Part of a small language model's weights: MLP 384 GELU.
Each number is 200 + 30 x the weight over its row's rms, rounded and kept within 0 to 999. Layers, rows and columns count from 0. The size before them is the row's rms in percent of the matrix's.

# layer 12 attention output, 64x96, rms 0.222, rows 0-63, columns 0-31
092,173,188,191,209,191,152,215,195,152,234,149,245,146,177,167,149,156,204,154,159,190,225,199,194,195,211,213,202,157,199,252,215
111,247,225,181,180,176,237,224,184,211,199,182,160,194,221,177,235,242,228,171,182,225,201,246,192,177,222,142,185,177,208,187,184
113,187,174,252,188,205,192,171,156,193,193,169,221,167,232,225,207,211,204,199,199,174,220,211,198,200,155,190,263,205,185,222,213
104,216,178,238,233,166,223,177,206,211,179,227,192,195,251,205,210,242,199,168,201,186,207,180,173,200,165,209,181,210,229,181,207
084,225,203,201,236,170,192,189,215,231,176,202,225,189,181,203,174,187,174,184,169,173,227,183,187,179,156,239,277,223,175,237,195
107,225,169,230,213,205,193,203,196,190,153,206,196,166,199,218,183,170,241,185,169,207,228,203,182,188,169,190,220,190,232,203,190
086,142,192,189,202,162,213,221,206,191,204,188,193,194,203,195,203,217,178,258,201,194,176,175,206,181,165,218,184,190,164,171,219
117,200,215,186,214,217,211,205,267,180,206,214,180,152,205,191,219,201,156,232,189,220,174,230,228,169,162,227,197,225,201,156,203
101,197,211,180,146,221,216,215,165,228,261,197,237,214,197,177,178,209,212,253,189,215,231,193,183,153,177,216,202,188,183,213,189
115,189,212,170,190,162,201,196,194,170,226,198,250,166,191,167,179,228,230,236,158,239,194,236,223,175,210,159,198,203,164,229,213
086,256,182,188,235,164,202,205,152,207,201,250,157,172,224,155,218,180,189,217,197,187,237,175,196,202,208,221,194,192,228,187,232
092,170,187,200,184,219,202,200,210,178,195,207,201,224,189,119,170,208,241,213,204,208,235,233,169,174,177,142,209,202,216,208,170
091,155,209,137,225,184,214,193,165,203,241,202,237,178,180,192,122,191,225,190,140,196,224,197,155,208,229,185,220,204,173,213,246
087,222,189,217,191,247,195,192,203,243,197,192,161,198,215,281,217,207,201,219,213,168,241,197,226,225,198,186,171,248,212,179,169
111,187,175,181,213,170,212,203,200,122,252,232,203,171,210,149,134,193,207,164,211,184,196,219,225,172,221,170,204,168,219,198,204
105,196,261,196,201,178,237,203,177,192,223,223,236,161,178,172,166,221,195,177,181,152,216,190,188,240,188,214,189,199,214,198,190
101,181,170,201,196,258,226,173,215,190,234,156,184,222,155,183,207,185,185,222,185,227,199,271,194,215,242,223,196,236,199,188,182
111,217,239,170,200,185,148,182,219,203,142,176,181,209,193,199,210,210,180,211,158,158,175,216,226,219,187,168,217,243,205,181,188
081,273,204,191,199,170,207,199,222,180,196,196,197,247,171,201,237,208,154,204,159,183,215,211,187,160,149,187,183,210,249,162,224
101,187,190,211,192,229,156,277,228,205,184,222,243,232,221,204,189,162,215,183,161,196,185,219,213,176,215,167,181,169,168,228,196
088,192,217,207,214,211,192,193,236,223,183,173,174,249,180,192,197,164,180,292,178,157,164,194,234,193,190,225,182,203,210,178,217
096,189,165,191,210,173,245,200,196,150,204,188,197,183,125,214,150,218,236,244,201,225,244,225,174,213,227,202,169,218,208,257,179
108,227,185,187,239,225,184,212,199,212,159,202,205,221,197,203,205,247,243,154,172,228,206,231,251,195,219,217,199,235,229,220,217
107,178,176,228,210,238,229,221,157,179,209,210,219,217,193,180,184,176,185,221,202,202,189,193,189,154,212,218,237,191,147,229,208
102,210,178,187,198,174,156,198,173,163,131,159,156,194,217,194,182,168,202,218,197,201,174,221,239,215,236,204,231,221,211,218,169
094,128,200,209,211,225,242,219,169,212,189,200,229,213,194,234,213,251,192,217,169,202,170,199,177,202,218,210,204,229,215,170,244
098,197,261,190,233,129,143,217,157,172,189,199,173,218,220,203,164,227,220,206,194,203,224,208,191,216,203,171,224,137,187,172,186
087,219,205,204,179,209,233,192,193,209,231,193,186,172,228,229,264,217,200,174,181,256,168,207,207,162,161,214,191,218,202,178,163
099,174,184,153,209,194,165,203,217,191,190,208,206,195,150,179,169,240,166,217,212,199,246,255,223,213,222,198,255,210,206,188,207
088,180,177,235,199,193,192,160,159,180,214,224,158,241,195,237,240,212,146,232,274,185,171,231,241,194,191,229,191,189,222,179,211
096,203,209,203,184,179,187,224,238,218,163,180,214,195,258,201,152,196,204,178,198,150,191,183,245,211,217,205,218,251,210,219,215
091,186,229,208,179,174,224,162,158,155,196,158,150,189,267,222,149,234,177,176,208,210,224,215,214,202,211,173,180,162,197,223,208
104,208,245,172,229,244,176,195,191,243,232,184,194,201,206,210,206,245,212,194,158,205,198,156,195,235,203,140,241,209,190,157,189
092,239,199,185,153,189,192,193,234,246,214,212,224,222,250,219,219,216,197,212,275,186,215,181,219,245,149,191,201,231,240,172,195
106,262,205,160,141,218,212,199,151,212,197,177,200,210,227,211,206,203,177,241,231,198,204,185,209,202,205,204,197,232,257,187,248
092,193,197,186,211,188,248,198,168,171,209,196,214,174,178,224,134,233,239,160,210,217,217,198,164,215,199,227,199,201,165,205,186
110,198,175,214,145,205,224,176,209,155,208,220,232,208,224,200,206,231,217,214,221,174,238,186,149,201,183,166,212,195,190,171,181
101,228,157,197,163,171,178,198,170,214,238,149,205,151,232,187,166,233,183,183,194,198,231,184,164,199,245,199,187,229,217,198,182
101,148,186,177,228,181,190,150,171,203,197,182,193,216,174,178,166,214,209,244,194,220,219,189,183,274,198,206,234,143,204,198,177
099,200,223,198,178,210,163,201,169,221,200,186,196,189,150,202,181,185,279,233,236,211,229,204,158,227,224,185,229,263,221,212,202
116,164,182,226,185,228,185,185,253,193,220,204,168,124,172,204,231,227,178,175,172,166,208,195,160,174,184,187,190,184,189,172,199
082,200,167,162,251,207,240,202,198,191,201,226,181,219,235,261,188,164,231,190,191,138,165,198,263,230,162,208,172,209,240,218,210
110,195,209,198,215,170,229,212,242,149,161,194,165,207,236,212,236,205,166,185,205,219,215,216,218,216,188,174,208,217,164,210,185
094,177,260,202,196,225,207,221,183,206,169,250,267,241,190,253,179,226,177,170,214,197,211,206,188,208,178,222,206,206,220,209,174
101,234,233,173,189,229,183,188,167,176,191,208,200,171,197,138,184,160,224,220,201,188,225,163,201,233,220,187,185,177,223,273,181
090,177,184,207,197,222,212,174,197,174,214,224,194,235,194,234,192,230,216,198,162,144,189,227,204,190,212,226,196,218,189,172,198
082,125,179,215,170,215,197,237,198,246,172,223,195,190,242,198,183,213,228,201,185,185,168,195,152,169,189,213,178,206,210,203,154
104,150,213,225,203,238,225,178,243,211,181,234,160,234,166,203,237,146,249,202,168,158,178,183,183,177,188,182,189,213,239,181,205
099,191,207,210,196,205,242,176,209,193,182,187,186,224,185,196,150,230,185,210,127,212,188,180,188,173,173,219,168,146,196,229,204
103,168,190,205,209,205,203,164,222,219,208,235,163,214,204,203,190,264,127,225,218,188,206,193,247,157,199,202,194,191,223,200,202
095,195,170,217,164,210,235,174,162,212,204,237,215,206,219,192,187,248,205,211,155,163,220,233,192,238,201,213,166,193,226,244,204
099,185,194,194,225,138,221,190,202,174,184,205,179,221,215,180,156,143,177,185,208,170,196,238,260,166,213,219,186,194,206,245,204
093,192,208,244,206,227,188,207,186,202,244,168,214,180,190,232,183,186,220,178,210,200,171,194,212,223,179,201,204,246,152,165,203
091,194,195,211,207,227,168,223,154,173,225,181,212,172,213,191,192,203,182,233,229,213,197,164,186,195,232,198,177,220,211,179,258
123,233,210,217,250,220,201,191,195,283,199,210,167,182,195,247,181,209,206,182,157,239,211,177,242,240,163,242,241,230,221,179,207
106,218,249,183,190,168,219,187,150,219,200,248,187,204,157,201,184,186,250,228,156,199,221,177,190,202,265,182,222,169,199,197,199
098,211,207,199,204,186,192,158,222,228,142,231,168,187,188,190,221,209,228,172,185,166,172,231,180,198,194,180,184,210,173,188,211
099,189,222,196,173,243,167,174,192,179,208,176,199,244,166,162,242,227,209,207,161,201,224,219,159,238,205,217,161,197,193,180,200
117,215,224,186,246,196,169,199,214,241,203,185,260,188,196,176,203,195,168,198,271,181,205,182,216,225,208,203,227,218,123,200,231
110,188,190,193,212,200,236,153,254,164,246,173,245,230,201,207,183,199,155,195,148,201,204,153,193,193,207,215,197,221,230,183,195
084,198,180,243,177,220,188,200,221,265,229,168,171,204,182,242,190,162,220,155,196,246,203,185,229,243,158,180,249,231,179,173,214
110,238,217,210,207,206,232,205,197,108,186,198,192,202,193,185,220,203,202,192,247,169,182,196,252,239,182,202,185,218,186,170,191
102,181,162,228,215,152,169,174,235,192,209,204,225,163,161,198,188,219,195,166,206,211,193,207,129,211,220,197,201,252,182,211,198
106,166,187,215,181,242,159,222,197,148,212,189,231,284,215,183,229,219,179,162,185,215,221,195,187,231,179,227,195,199,211,171,232